{
  "n_layer": 8,
  "d_model": 96,
  "n_head": 3,
  "n_kv_head": 3,
  "head_dim": 32,
  "d_mlp": 256,
  "vocab_size": 2048,
  "activation": "squared_relu",
  "norm": "layernorm",
  "norm_place": "pre",
  "norm_eps": 1e-05,
  "positions": "rope",
  "rope_base": 10000.0,
  "rope_fraction": 0.5,
  "qk_norm": true,
  "attn_scale": 0.354,
  "bias": "none",
  "tie_embeddings": "early",
  "parallel_block": false,
  "extras": ["some layers without attention", "local attention windows", "gated attention", "value embeddings", "hashed n-gram embeddings", "an embedding shortcut", "skips across layers", "capped logits"],
  "init": "normal",
  "init_std_qkv": 0.0413,
  "init_std_o": 0.0,
  "init_std_up": 0.0413,
  "init_std_down": 0.0,
  "optimizer": "cautious_adamw",
  "lr": 0.00223,
  "beta1": 0.9,
  "beta2": 0.99,
  "weight_decay": 0.0,
  "lr_head": 0.0132,
  "warmup_steps": 211,
  "schedule": "cos",
  "final_lr_fraction": 0.1,
  "batch_tokens": [8192, 16384, 24576],
  "seq_len": 1024,
  "doc_mask": true,
  "train_tokens": 94470000,
  "steps": 6370,
  "dataset": "wikipedia_en"
}
Each number is 500 + 50 x the weight over the matrix's rms, rounded and kept within 0 to 999. Layers, rows and columns count from 0. Numbers have three digits each.

# up: layer 3 MLP up, 256x96, rms 0.213, rows 60-128, columns 0-95
# down: layer 3 MLP down (transposed), 256x96, rms 0.192, rows 60-128, columns 0-95
up60:529420513536527438480563472550538430442482554521583454344506503469539462532483391505477544442538535508601552523456400519524542435612569515505517472539431495468449553532414482514493503513423482507417357579484595461485489518432552466577485468510546553503494585384507421473487560455541528460
down60:412483558463574527621482522568555621508550508466436583475595505503455514529460532481578492424483460473414491558460536496542430521433488562498469411483527446478528576423539504458500513513388492490490468538531567503606503438550618519479433375458388499406467474554490475506459523498501539514
up61:500459436454474422515456572574457531609419367523552461491375497463419547503588489598468554440482549546598466512536536539470539482485463514463561527528445472516515563476481509569516413489369501497526567503461554532415470421516531537516515576510539450444505423433516527563411592425549475511
down61:559513511540531498474533611523563542420466445463517546586545475565432508498543388403518537492558611467576518543495553508495531489429517430502494490444442511553536507484419446559482450528444510417512432519497545502513431425586454603508417524495463474546411505376543472467465563494517581576
up62:570573465493485549475474547512566454445501418443502398494475457534505492468477535534438528552449513548458470474545472487466461444393489367483469614484433486513555441508454496551439512504532438600586479453477589496531462522526590532510602588549544443447557582528467541519491448517522528515
down62:488453467575461460406452467552536544413365510511525458482522560533490473523472548488529526421565570450424498487433548472500505430431560480464460471554544478500529521564489526478494469515419493497657517487503525502483539491477561525520564462456498465424566535585473499439447593552467555573
up63:500452475445324518468410453478447512498460440602466486387420545545478532471433502574434476475538507506555403497547458525510474445453460528532499601461518567534537495546572486486501531562466443489586473538503520433482524537518419496511514530635518507569461524503577538523524475492533512551
down63:473474510486508485549532537564550489543634484524491417519525541509569554482410494443438568586455410543434540584480538510509468558585471527551450450496428568459566480551537469480449557492435356472510595506505428489527434493460473528539496505459431598589458422522514436462476463449526401397
up64:561501461498557519468545559504480480678503528521516509491421469405442411501455518516411534484457576503450485504521498508419538473526565558380427417526409465581384550477557552545511448573518644556480496457498456458470469466550505502618553536502567525589464454563487465396525521454491468491
down64:501455462502428461535491504494500506451518495529532402563442414581454557498574567480528488527535510574469509462533483480481580342514517519537513378495636486441539440577491491473444561462608438526465515440543481379548543500562490493527619542380565548538462427499507522511418453514540437482
up65:471516548529443538478457562464510559467459521515537566459527560470545483570411482626482479352507578489400458447607540483453450409430439548475526542460437444451513560518377442486451506513505667475500442511481449587557562437601528502480556527538530352480637569479461438541505537516483502494
down65:496431432527527567532502531413414501462495540560657533462530454472602578489516611442494474488619548389580444498579530439479436502471433454455543468477463557562501497469502462452527665544434483514486575533584421523538472524588424464550539474474470419408481475421484498606522456499516463504
up66:633434576548526506528562567609459555528559468518467479547391519370458543415479543579435481566543540446509496454493486552474549467581458516506501483480445551504311530441508483502562442454390588535490503478500435475496511410517536490556468563531551442463542496477499384381529503589503463500
down66:475527500515372540423442527515464494433522502536574464470461554601536447536434422563503467468579543594482498510513586543498344376505469538574617538550493562471451502481442474492504496537512498460479507447440523511571456410438449570443530464535570474559544452499484519580409486544517502533
up67:510379541509477523567544600530475484439505416572489455441580527513486391513538412502444417522494498561441556568428529460597377456494560530474466443555572460382538444557509474508466481492515475461544452607441501512595512509513424422445556532532461619572465495406493479507603521523570442517
down67:544531545534536514484435505439461498460504535512507407478485444578603508600525467518625575443539582510537469472481449562536488554446518493519502596340450501462530483425612488513407509426487426526581524607522402472490538583505520505558490503477457414502478505502491419413475518576371460483
up68:576580514529469536493443474448491468573513382445571535441410587530502546490472525463540548403452492493542508561473547456508537526573413509570469514547505453499481478455527532452500427443522505624463522508466458488494497444469445504474544519484516513452561452539512460534516548491517439503
down68:421403472465579532570605536564553566486537521443460567531503545465481495502525417523452546542504539521439514542480524496505487420468578456476358477503486460526550486482483465503510490483449446409518497475501546460532532551497488449460385495439489481575528478480530507554517571532496577424
up69:455545472348544428490503524566572465506503501564568608451402515472422516476455510539438517541403480579535539502519503512480471445586487449532518519453524457513516535528480568576465497546411591483515576462505436463535483432399549563488532504526490476438439471408489477419506501462535582441
down69:458444514537517540641416542482549546510533494577565451515508528397420511556518546526632529542559558551522521545468455502461500522516508548462478444564529467497537449496493473413525485450474467499459426534439483503423416549533480525601504505366499509419500542438528538461525518494476406558
up70:483502357439479421426579484593567509490541484557568469479503544445515517564517529485445450489490473522575465449528507522556498478448515492402482493475509438471490465442394548455485498509475525484553495585547547522538455499456545526509511625521505518473459538408551437365467449438539517592
down70:434523517494540509614524511538528495467518578548449477525509521479480537546482472459512563539519506648554385552524508518560441500493401449473531522472521423482468579498491590517521466458546484526496542497414499460584480463541440518495409534329521484533483406497544462455527539469492468539
up71:534437465524445442554526493530488533521486507497525524450497486411525545441403494436497504446509532496483531534552503478537516543489501462519466468515549470519521582555571441507474472475553544439553501523467606551482496463485501473509566495506525420463528511543449425536462526490414426506
down71:467492442596500470478518425466443552507497537505450513551460462501514485490497554483544541509497538491493534531534553505543518535577496479466463502490470501522512425531627490456460467460486510453518570523563457516448467535542442477508588497410446500431535430620466562431464506489498461470
up72:548440486567501387516502530453595536452490507538554465534520490474531468435426471537523598511542547447513454477442554469474481527488513494477467485607476514484378495550501562511570481514519510488525520566389464463511493482546441506532483503520469445435442521536514436536531441544472489477
down72:459523470469486559404520501550513490553477474597600560490492527462484507609502512535472432462497505532519515405452504448495530423533432520532523513494528536615499444444518480502533480477480495431564442469485584510472558586515523503442525446567478478461497535476472465515428518472598481506
up73:517510464551618594479523482482495374536394500547553573571414588443548509495548523549341497545427523478531531497528500493521495602514467510501508561471503489506542510457556477542455522516528494483507509436469519579456479457477498485435462539535517467524428574396439503487466413479495538425
down73:550540524540580497441491532438460519465448421532504529482521572497474550428528462525508466480532503421426511550613519486569437470446493424503545689560417518589540552492527453487500454525478465495477580467467486440474479540515488478613500519545512462439460513463589462459373496513490473517
up74:482411533536517438490439494535531518497468490637462500502632474493415464587472354452542505488462440547643590566473484428520555526524543488476448470498515542483468524547555528554503488542589522464484409593501466527400484479584467411546480482503399468516546516519443537574561461503404470539
down74:578429468507451514458500489522375535515550399468547457421368458593414446443476530554535522416456578490495499424513521536459607507425510475532532581474532632490513437472550477455453517511566595514577531472468467435554519440522508530571501528507603423406536464520465483547507505510561506525
up75:558553471505558547504481511515533536392547452510522497548490547476522459534549524474498491514469548444528494504488542587451441525484526526565528495502544434407490506435468484467452449478532536593569423467436514481515514509489585525550495508481503561497473499395431461506471445491380534510
down75:533392444524557482509523473498483540441544508450444512449506525535454505487496458514490466547508495530495636500476529492505544519481586505545476442512546479506499494559564474470522483431561557539512484492554516429495410520509547484456490566473470494379427505538623455524464502532426472479
up76:528456487467477442510500449502502516492486472595490536519525549449559480497439435377477609541473419557518437481499530453575454501552542488461475548535587470337496517546390478476465513558408448439494497535462455531473518409446581465539498571522417576571442562492573502549551466565549510526
down76:494531561436508545533507475559443495425532557420418402425494467567431453481489574498461447515500489502464524546529518452518501519448561406492542535519491378497414497550453521563432427435630469533527629481483604475494622469493508491544539556472528441511553500533508475550417590498496455481
up77:515451401486557556462461492500601476452439494546545480569531505458498578588403544557485524442485468544571543539455421492438543480520519550475527534524466448548584564422504470561482411512484540456516456443522568536454412523491603465580534522499523532508498406421452436547481551535572499490
down77:521572526514509492493439394507601520505446475541638455405433522474462539497493552448627554483431512560486493490499568471465498531506504509438463511474472465516582471457507541427464543529519559562537527503508450488457467521497420545567641462454419506471531541553547521513493449419487474458
up78:440456475484467452609510434462459476516526389469457526565413567529578506518411539512424487411545499439479583488514547568507508451463443544493522488465483463492462582561494453503538523550461431425517499567533561495522456484478477554543658515517528496547475539516426512530551478462574455437
down78:502457430499369447563521470513448504494577465515517475607442548478572458457438483491487462491714473458445582498492557506485472476519557507549437522547498521473499530515543430491511498543458415417484539586490485430508499529491549556563577460457403532453538461593453569490508540573523501434
up79:556456458472442546477516525483483518506493465554473431463430453468490472430488391471526477457473563420479533485527555540595537386431496503528510564550621554447515470470481438486560549453518506519534506443518544437452534522490534499538579512587492421473467502516486539513515498560480567502
down79:457474556506496489579528562502537533511568565531463470454487580481543526516451440484424561487463459539456518614468493522562482557581437483456438527470438414454518503478442580562450522449529488559379455449505506538411457474500455544412509502437555580503474476513575435537579522398485416481
up80:539512490504464526525420465488437521485463552451518601487480532417514529429519485575485582537494544467489536450477463470445482473414509543389524523519583537429465521489542433524575452532504567506516415435487549509536474545463512452534492552561525551510412543504543396499534506429537461481
down80:442518550561509524439493578502441455465518583492549467525493523544510474580490479453544442535505447465514437605518442477460371495474463543592551615566562451550488563386470509444557452573522456501510489465521387487522488482453492502477537515505517485511462463454541489556453510534503499446
up81:419459391478545450427456541530482544494535475540459505519478500467449481506568507536424434424536582575552482394436504484529581450538581465458515578531572525457597478570529406523428447522551548595519466497489578504549564461381529418517519503496487440527496539392443376417567389491531633501
down81:559475472478476454522491416455517557505529485450619534464517397492547455564527598468534510520527474421467470531415558512560587560507550513506424564511507410511569450487374469467492585582480482566505450509420449470395541508607516516594428470418541543465477530498536455488479630505537357550
up82:580557500501498552524453498495542430380530490510463468545496482526555478529444387476505485522492551497473482476533513449589444486518491459469499516576499496453462491492441517565525452451559501500539503584543511460456474508579498534505560482581522414428485470528514570541477441560467434535
down82:531552543503418582462493429445508484515450423540578482503562509521484487535484551483506523425534376471518520573494505487494563579511484525574547471430496461529458548505501522477445530494444521504534492455544578623512482481508577526529484421450440475553501433496462485432469533505493427532
up83:580493482571526505476487494458545538507544439491427438526513565518444519452484524470454476489490477554519437519507421507615505538480500514560595525610548452477410535465586591490471448430544512510521513453339536532498428497538489479516550440584491446468533518517454499523491478534435432456
down83:426434440512527541542497499495512459517566510500470469468548467482496484444521550500467431457496521500503520453503396572577403488539584537626559483443475520509581534521512538497475587439533498493442515459561540484431513593547395411558478442580409534491579526427476452495414433533513491535
up84:564530444461434488499491555586495333464500391484527519557407510481423560582564477449521515390463536510579488526450493508475485541449527558541527440417524432618504500506530517514518415475428501515421468453500605565502502514456506493525485601481475513579418527512506500498526439480563540546
down84:462526472560520522643511451547477529496526534473606526499458479548499520456597537473618573481431511508520464503500531469522452489476468601450552485514451453436447422556517530531473536534547419411441478526609495568447497530502481521504540478319471501497484423477543432428505472485479442489
up85:535559439473492560490527446497483493379541547606570537520548475513428525530560543536447488384542448424573527500542503546478440472478573503450533475571434442493500508542377476520566385531512501617586449523461446477485503557451563462521491495561544512601459467397482435482526565469537437531
down85:484499409546554450508500441505438491390426530473492514539552425524512560596503466421494465509566492447550566391583399492517541457493532504521514510575569435484495427500502504509529515488505540591543559533521531472495362577507554454531586448560493454414511451486571489552431469550461466543
up86:523546458512436449598526537454459484448462474531456552537489467453496493433498410459491459571493478496453518533509464516553561500465498484506532531555496537468521484541476532438477503429549475504553491545412513442515615462486494489565554530548516472496505531477461547511526457516475489463
down86:493472431536531527555444522476504617404522576525470472501438473417440491488447534495545569483440488431543483522490512459530493497556555501470502457441514578524559570507511554556541549459508497462425486480490541540544456560526489487441438490499443531488481495515528495560536494469473498429
up87:526474383444474418487573570505494531637517509536572523460509489544495439501521503505458468536452588430450490533617428411481567514464520478481570488474444566585557497475439471566541484563561546492398528526494492512497504346470561527388494402589561544475533482503511549387450546519472465437
down87:608478444519400486448478557514502488511467538436527416504527494526420509494505481529551460534475525387464441441483507444466547482472604523537480588543439616481472510483397466535530507556614461487551539475622495474426501446575538402631484515476584562457509464494545550527468570495513441456
up88:485549608447498472464445541512496497524585493461460556465521447484502494507422555491497475499472493525460543519415426580511521432509438499387563465476414482470493494489549574558510499519599560494517521585461540379515503421432483386535680527547537465378534513511479552543524439558595517419
down88:495515477537498435551478571438546586523609502508398582461489586476440487516505605532457493459599509587504367552449465473427534476527493511535528491536529484532516527532554476503554512572544535453469460492554549435440505394538478408506437524376500608366430437488413468545526518493429505442
up89:565442567527457482542480547533499566522532530476482464424458470463469581543555523496473573524510535514572454535477531462547527543544547493540466534474485432517348495596522478452494413463476517474462455516403453504486521478501492504521456467489471449513483581526493466462512547521409524501
down89:458572442493516515515531416466512444469469530520583494546498514448662489533524538374551535474434478534560456469481454562518443496498534544513474462465467457486618474473514514490538463542529548556531533478586489486504444558471432469444546522448492494499535445474511527452511424462552519502
up90:574484505546434478590494516471507532479484393528567470471502442484519568524380533490495494389487488421477488472515512510494583503517529521435531396576521510437508504553491527479487496504570494538485465568512519485546574471431486453448561621526495403491557506568547540490480452470453570471
down90:477517426460495513561495570486440646503561480512516493455489498450396479594370482546506533469488538455534544581396481521528527462524585503417503445498581588574470468522450538534471554451545547534445489443511527490479498491540471540473492486476478521403465512517615595482530441480443517477
up91:479446508509456571504491526468516451517507426505581471410523490497523485462492442523490551514432515523444527534513506526574498525491567425445525486506515472480489498470522495487535465490497546499489514553499536557440460496491497523421595457519505517457451494487516548464546524509477455514
down91:570491503528445480476559454400426494494481515574519534547436486541438471515472504502538488491554504484476571576505534497476540477530435475518494440444502521517551493504481559507459542419535460517510475488514469505472441502486497525548524547412463573532529434519522459528476527512473497459
up92:513537449531506430557545461510488465543500530444513524486460490405469540445519515474456433511490495573527464583489556497487516534575556582406468437492497451463483524552534476549404478512547496496518503521527488559475566580434542430436466501505490510516535564497354375516467485557497388550
down92:415488486567562479468474503520430528518529453520438459541576552477556504463477521493494553513515561534508515442519420500551543515455503530583464514466491505463490450469563414493456535419469462422511656548553488547436504509548514470441601505449467579464564449638528497490449420458560492428
up93:492450533455485519507517512534584517519494473497501501525498398398488547543513490504445571527505481565474510608522494468495452537437514459538427499525543467435570511505498554599460510479374623533557502531461505525565425534496551477501501447471479537446443549518436481503560447464542458457
down93:493514533530477498502457498489408503487560493552551492454524540439452475529527603545528389433486544538427450457500452447536453418546571530497550556515496522473521472502474475449505526513534434450442481583486459506454471524551444543594588503479551468455541493564513537520567543441485479507
up94:431486487469454585453527565479502464525522491549494467548377545522489503484420493439473509529424536436521509533540409518458457512500560489470537588531430486555440556504503523461556584542457491453540580384495475505494498428474539555493575545585577456521387428499596455476517522585457503490
down94:498524583643555478521460536532507502479550553518416433531428498581543550536536498518493462528506485521511485523477404474558435506615470521560525493561458493554518550535473468459475589463496365436513544594460515485476461555520486404460425520474490466465537510514486508489457488441417479459
up95:512479431476498450500539566578569552472573472515460587506474577515419577495486570499517536511371519597554521487465477527544530466489407445368488410462568481462449523506491578510513472497389558476539476566532502495541497523422543477524462514506534512443531544481497497341556477424580474470
down95:431509522513523584601464501476450568535534433585530365526400569455478526522483572477507508527450554510515531539559483561540503513522444491461520512527531434534543533509494524469513550419532452486487574493451481480514426518430443565460491461371430412540522505418579524519478440512531506546
up96:561515495494477524423534469485507466634503440584490547518472525539455549574504489455486510528474472512555559475564510487459516433476436511435441460578441500568415522481611427474423463528505491562498501400482483548562458423461549442509437506503514535559504557554507460525564570518476482450
down96:526469548573574426419497585514513557514520473518524401576516459515487518491510463460499585597419482446455489525534574564461556435475476434559443465522494498501516499510501474505491562542479423476473596451502527449478525562499415549604535451457460423503501462507466470580484520527457486439
up97:550476491511512431450554475579501522425516496584537529445564566444488478544596549529523513498550581476528393499615459471519562552499465465471467486486477545479465489522530483501515520471480505477462435491436467497406492457510497388565500489548546503473463498446457537444541591578418483489
down97:491475456457497507502497574520526526503569462510513411453482481518575468500471456490509488439498605507541509540444494489592457463542542612552463489463488533490555361531422515518513531450415454540493463560475505543538439477429463614483448516462576461500500453430466510570486445446582534519
up98:531467486516364553529426536408550468467482423462498534535543549333527501419418474510494560559469598513514474516465542491447553486505550496558509553461488474424449398441553534494587475508493539489542549552470455496529510442448489396491559530513473579549493483570473438522587411653480452568
down98:415457450487579550547446533509528651512499560433481557574570558481438371509467499546536477567482510516498519525480468462493520432541483485562421396546463413519462384447429510542494530446538502448538472526467475565469483510429529497535475532409455518425540534498471653541585468497456560496
up99:448539492408545462463460519421493423561522484530548455530472424556483520424478482459354480542449414508555579544486408466525515507530532591484553544466471431530418501445443425472496554569543647535500489404560532449531482486478501511618560650576577558476551416523499478468509469397552462515
down99:512431537476526529515508500527515569451424445673424409557437430530556499493418427433462448640456479489465481547409479485545479491566516516485479519421496480564465496616530424411552535507494526498429548422472435412540513555471458558464473526506561571584438508602579547570474453470483601502
up100:511450364506543467530400465528489526500482447481502479493558530459462539446540517533386521544464506461474515456572424541466461523513528532491503433535517506531507433541599473535503438520493541482505593576518586569548528474547514508439486484507568500507408473548424517493478355518485510453
down100:549490477496530446526505545547508526472538453444387581538488555488457509512470492603545462481537511615476560518461559516465393516428490468502476528519532521448496531477454614448530548454432517491481411464520433510449418547469583583448491440538507541476473606511512531470497475457497484487
up101:501532458480509490417509479412509499482485560464529540463515499541510504472591476436465480551550457558551491622499437481488490570578479448446496588442517444464380422447524476516596517576543621606446434500510529558530477466503520439465429482551514433408554465462477418461551490512546509498
down101:469474466527472485484490517525499456398350488529598465563498487553499602465445447570507387529517530587531432542465554428526545490542487498517539513440524542512532481609482504421525516432525550519534504553462522472465454520509360499560480490490440480485495541527476436678492495458442537487
up102:493474524427492570518485549423455482533509508450498530493510498563519544526555463453462427464451508483419443509484459543478529414443510502547527420447458519517462475561573430477587487536505531463510508487579518452582629475421535401467587561602521517504478465587498517564467509492565450515
down102:456524496471435359603461580462483501531519550516509502527469481560502513493475484565435548506507557518525546552558401503429461596436532490587464492468473559500474506537486480461495484516509435484594505470616478394516481439566418519541548515487518551477383540382551415497454511517480568519
up103:441429489486394415511587546479530480506491482587576407561570507447473454466438539591498444409505523511510582551520397345516543504485447419460551507546561505489574484499450356526571504570490443426522445575554535435539443484454479451489485572540487581410549537428502535516638491534553449537
down103:384547504511505557477381473517432506498470524377551506435486502488591508539474484471521471536503517462592467565495436457527497459567436621564571530496480594445379503543627533452458515553463549534494559517466564459461550564511499512538456579429507470535487357584340511548398548589503484492
up104:519522508499485471486504466458464496555443522405472510465507494513523509470542556431498520411511545460542565632505527637471529489568440505458525467502459529474459459461513425550488534484577582557423483486489467520523469517471467429469467545543489508520418461496373457419548644499575537501
down104:455446531519470501453396540527474431474552473489553401560535533484470470437536481541536492467434536542483488518466596489501493472530507437538537519498556466453543412434480513613437489551577490543537540519462394552523566579547455447506531522528515432433500527464513520591470594525451483465
up105:496447394495506446506588470565534393475579434548496471560544611513502439456619432475460503404476579476585491409481481521496404445370580520521544531486498528575548466408530524525604487488547509473521457503478567527551487382497583542493498499529535368487466444514439503554476433550427546488
down105:475508543532527496534520487499500440482578561456388505567542421616565468564447455536534504561407501580554353502523502559531539552522564441472491482545433441458448486533504485464374498460520550557537543560616403480491461452487461481562428645411467499395543416484478522478516487429529478483
up106:536539534558460527485510411545477488574512415495507510457478524540535572462512515522452563434469453480565514514488468453418549584476489536504576437541520402493477522490550450488516418482526524497410520471547568556489488468535425544491538442507504541538550501537516489449463484449494516523
down106:493439518473546429529579526534519501502484484555453478464468491417456415509532486453511581445506461477517553432492501487475515393482581560552449493454525467525489471555545445449583557486461513459455453397528508572466476550553563517542448447409533504450569508524568556562475560515487501522
up107:565540490454477429421582436486461477465480513486495547493565487487510548491550493484416485514518416452469525549442517540478471499531550440482499550433517552505417444524526447470462603605505547506534498451471507536516496471475529515454494401575540559524452500503467435526517512531439388524
down107:462443508485413481456455550508402585425462525465439574589542442519533484578470440544557461564533490520495477505544541413560482462547487550533533543526546611452460388550534404536499535455487444466571495542510484506491494460495456535541485525567510493505498472462533524512485428540474382513
up108:573469442576489597427422543496504551410472459594573602500456416508506506498581551549369522565575552433500521479525463525494498549614572530513550497428549553433353571533466440550465461557474571418550492464403506418442425466443493436461562561587632338388497544526432521500486397510436526557
down108:532536517571525488519388584546448464528518382622572406538436289511556578525467547546542482410531582545510466418467461461524554576560536510546516494404494531515525482497438451469454511527431522419537579514576462410539437509461385531548513483501442521420494459503553424550460537419575463567
up109:513518525572429592503545456482560492524441399472522562485487569562431564488493528494509431465449413553494509468531506477437532522523540520562509461609440448489475488504523518400446454469467491558502470513427481522493568489435522534595545513465563539463511575552481487400566467416542493533
down109:470467526566541430594522486512510601406528509511516465526493494546508491489512495494468541559506449427435450585575536519472447483459567540527439486556477487527481497449457525464494565444503482497520472513582427500502369461547514550496539386339522449514523429426579527525456551544444569534
up110:511460496546466370519489598498555548478473428594506490462521485407516442559395474543505417504485459543492443456510469511492533479516493463540518533582506484458543533443484420438517428572523498458515548504493495489464477568599493522526451468545567538455612480485461514593512554443468405483
down110:563555515459432491486554510448486534513611506456492472506383492503545518489447585480564477523510516506552450519482537510508434525505511504346501533507469550443448531484539458467491599504503541564456613464480445455502518428453489525470569546458471588578492429486533415457441512524394485500
up111:531470485459575453410532447507478512526560502521408444488533534535486447531524511463494401445469570512493552402499420551422397596517557464468486513527426509593433495566505513537511527598463435422541563409526560466592545521430501436445598550566500504470561489529546479493483423509561516536
down111:472442531502421481581526491436561545601501566554461570536466428488476506475564532499529513541570528437527479506406457546489516587543489456525438503461569510432614428597432507418514499586580558516540473517423384506442429534555447471530505453493472494468504603489434444550467582413465481513
up112:473535448556494534500398482491445496486436459470538535439489460571527526496543444564409531500479445489484504525512453587484510515482503505450554458559443500498563524507540474499418468551489536441562496562446458519495455561493464488537587559516524463536495517521469486563531543553465478426
down112:413434410522555529524448517490448553392486475482522477549493424559502471549469411450521575530561455448540540528514494582560511495473525490525555459527478503497524504534537508504510529524495524425500528526469504421518452583489424505508545457407399484518488466488574477592496573556477531487
up113:481499444429530509514465465460480365440504479513581621570503555429498480496590470381508490550434437475490574516473475528464488555554549454450561551529557534468478527504492561518424584490432530429474537479458467563530516362496570491403626532626502547524512458509505425502516533429571375556
down113:507499426482479465442412584511476505494541469641519499548535392500462479410586611452525409511481493490514512584457487553529415530623555416493579542562488524491523500510473525548382511455511559492436536464488448493546498495552511458443477438482557514500595499460582472530505488600586502521
up114:496426413507485513546580515472476568469570479523466467543444461515418483491452507502541489512475531542471477485489511498544550531456554466406486554524516520517533520505445412510561496534489584436563405507512539425455470477378511480483526495555515606455426504478577459504435532464515583595
down114:554498563447470565490440598499466527466492540482587524466501401506556505500554499512479553503454502450591487469480503575498581524452488494517547495500438528532553482466452481470492533534517495535509507525543486450483524491604488570522424509428453432437463430478419386442440539594474518435
up115:457451539425586512538509479487548543532514485532544473521468493617435453475580564588550322535457465491518568538452537446516434481491411514476628400455509495531519604534522343453442470472467510448424396544572575495499539505511488526444514593557530514483456542515500394439538526447571487492
down115:499500539445615463451452505483494448507387466422480466510456512525535470520605450364442616581472552476446588605571632536549519529501422476554476545511445552463505489455469567482544418503511522450624524488440483515500549566497512477445427479553482410524476483510432468448513430521533593565
up116:469493515577542567489518555469489554496472527431509527427521591519477534391534530427521441385496498515482438461419458465517476468504529517492552422496526477493428538554530495481418574552466558501555415449523530506444523469446560479563500485506479503482538540493511427538623535418480544523
down116:500507520525407488509492465525468608457505571504542525545515477528458523433499514467483411499478551500473483550523465509562431506481520527553536534525473475440485488531464580468490561490557478489498504506484479500495520414510462475498571492323441458532695497443495492484557485571478524463
up117:540472522537387439535507506477497529516477466517532489543527545526438478477622459472527515559517516432505473565597490453485573584488529413557535495562439499513455446503548478480462459531457538515493454525487427484481501543549461465470504474512498522479513502532478463417516573502459484491
down117:478425444476526514455488496504493455501424451544591554554515530482503460566577527498456448498529482532439496499477521543442460495514590534546507494439509553499564477479518474546536522450444494497548470485500504469537450510571493541555509445470512496469461510442490459663475454459562506545
up118:550456443529348520496471487564515490506542412473600410542640432541463509430538501480454443465477564464496537457442520526501427504506434520498553458576546563600465429440406463535425502485486508559547573608515545456475522375567472593498567574539594403539464558473501481498446458477516570451
down118:500522527459536441563470431523552536476462548525531415486485493535455453621345468460381515610526535438562537558491533548523485491483445450491497518512536385513443494503388580551439516505527560469563506419535558486519566470560493532549480449485479458474465631429664539412576527478418477525
up119:526534499552501584499527515554484526490438464565447491463575559413459531515549535541506426461527404439451408470484501560559475425483447472483586401515509483570492566462451540430582498465568438526568500489481586579473551508427498465578486506526485478506522458442475548404482477412551532557
down119:499454489483487495414507458525424538547528449490400448450425471401508459502524566535562411609501484432522489530495449434590462463475527494563609433507462637529558431482451481455535563550534572488493512499462522539551516586530483489517444494559537526451458515476478585503536482512470564499
up120:486452470579533470466475584579493569543462463584460481410490542429530538419511570491415390411530542469428534528534460542409469416469472547502523556551518537529476554434428512581401474511560563445610543539469475495510569565505496471520528625497453487481435566515463432439401440487536540573
down120:569479521552488492447424426489616417587594475493562568460519461493409512566468468566595508481441495451496495496514462491525457614488537549501510456436455501494442447392426551484575405508396568561445558449520525532568426506448525476473476433460586541461446552500442573534570564470439517513
up121:493459521553489536518504528528523530475508496501464470496529486430466479513434488525481537522543468488480484551522549444505514560493549378494477525548531501451469555548433476491568496516511525513520426589536458530516554523498461399497471507487429499446413513480513539555571520474445425459
down121:476555528482490523563527477499505523564474462501527558460520553502473545527524549484512414445500526545463507496416483527539499510471451560466511522402518480515507491478493475427491477502547497527479516447464585524522479549523570555513477482405563492492457499514490375444433478486508510473
up122:563559456514435474588497468478509492397478533543511521552478496489487441447510485534552562478537515505525458554535511506462414553534438489486542429543456512511488460556467547436449495494550492485544491522526487468533495504465462510484504459513498492567553467475404428455534552468479515473
down122:458480392527535498515513491461433508465515577466520462487486536474545501468528457470495544491501532517410532481548473481481473432473485477453526486562475521479542502478559530531647553518468494481496501487545510508549440539435501477474621481574435449534470484563549499587486460553469499445
up123:505511441515464448691543512590595474511482477527505355494485462513607495515482409426491470544530429518553481472402541491514521551355520499539475512451523561492487469538454553534490483488471500430527480459363478468521479573452454478479508454534644514577462468470486536458501493555506485542
down123:508510494511435503462433465436486418464560494527468502421527560553469460462415518515591457401445491520398454524551539484641527556603541479548543501462534498447568425490504551558511482472585481619568496466494503498565541493527456371515553520482551498454458427464585497455517537529507531569
up124:486531529485586444455552528508532515545511484450576470475586539444490411507577485457470490537473416576429456543402441461444471436501484483333489563498485431555433542459556553515482544521517541469501563570496567550461452452505485583512577518542521512461579565493555511507559446403482559546
down124:488539567582507495535425506496464657465512530468468508530503515548479516503546421547500304534535503514427515590484506461535576452605472450483458568460558444448496507526557482424507483520555537430468519556485560480396460520501479431517518500375448549520534498519594482556501450472487468482
up125:540516558455384497533494403504450431575476547565473535551501516454456407462499502472579439511489491537484549515523481573530545515438459500495504547547509526467412499459588453504467483492490531452376394414434521526518514466412640469626501489549582493483478470394546518532568481606552513513
down125:426574489490449435541499573533539561501481563565473444597406415554529440494497463518492584526525651522487579535465462512495533562493498417490492437589470491547477548515534480454589491441498451501449491539496503483515443615463436540470494483442584548342523465467464444456407540548537500495
up126:544538478547527491591520550524603513501451497558505608524480559582617515577449420459510455459473413561509523410470459546558493434569420493451531456529499438420467486477452501516380463509494434475526443527490523452566637429419523468523509580507549529498511528422407394426527391476593555576
down126:502526523508507551541510530530465582402571519567519389575455482534414473506427409476496453565539559517457493479486553443466538495507443505538391538550527423510601518518436570433513479424579506414467542513435475493532405517557466521487558522356519495502518509432557534460548520514493511564
up127:529501479531543498527429557496519499454543462463509506509382487428503498516532505508462457517423487562473474446483542556446502462520514526509498539488479494456453552512459557576450524473565529518498435492456550479569489589481556484429515480516488525489552435515417447544525521449555523571
down127:503482540551502547484499545527534539513528484502553423544516505482548428509534482523529441486509502560396513477500517418495471435505524433548427452481482493573482521441541500471465530444508529452518479553485457512426473517508558496472565469353500504547590447550513491566464521496545430494
up128:516439573506469440522474512525482532536406540523554519379509630378455496490521472548494504473528478470550510590495434447531480593517526496488528465495490482602366564535559555474435490488498535475474388531438511549532471515490463515470452452485566491536532550516450404420520575508473393507
down128:538574454536490515514512448442493514458547513487477534439574479511469504510499448438587545470458477495399598448469403507547524526518484470499458519480481404492532444475592486490504497493426533519552571459479437521474440537545530421466652545431518554466618511485588538563460474459501493548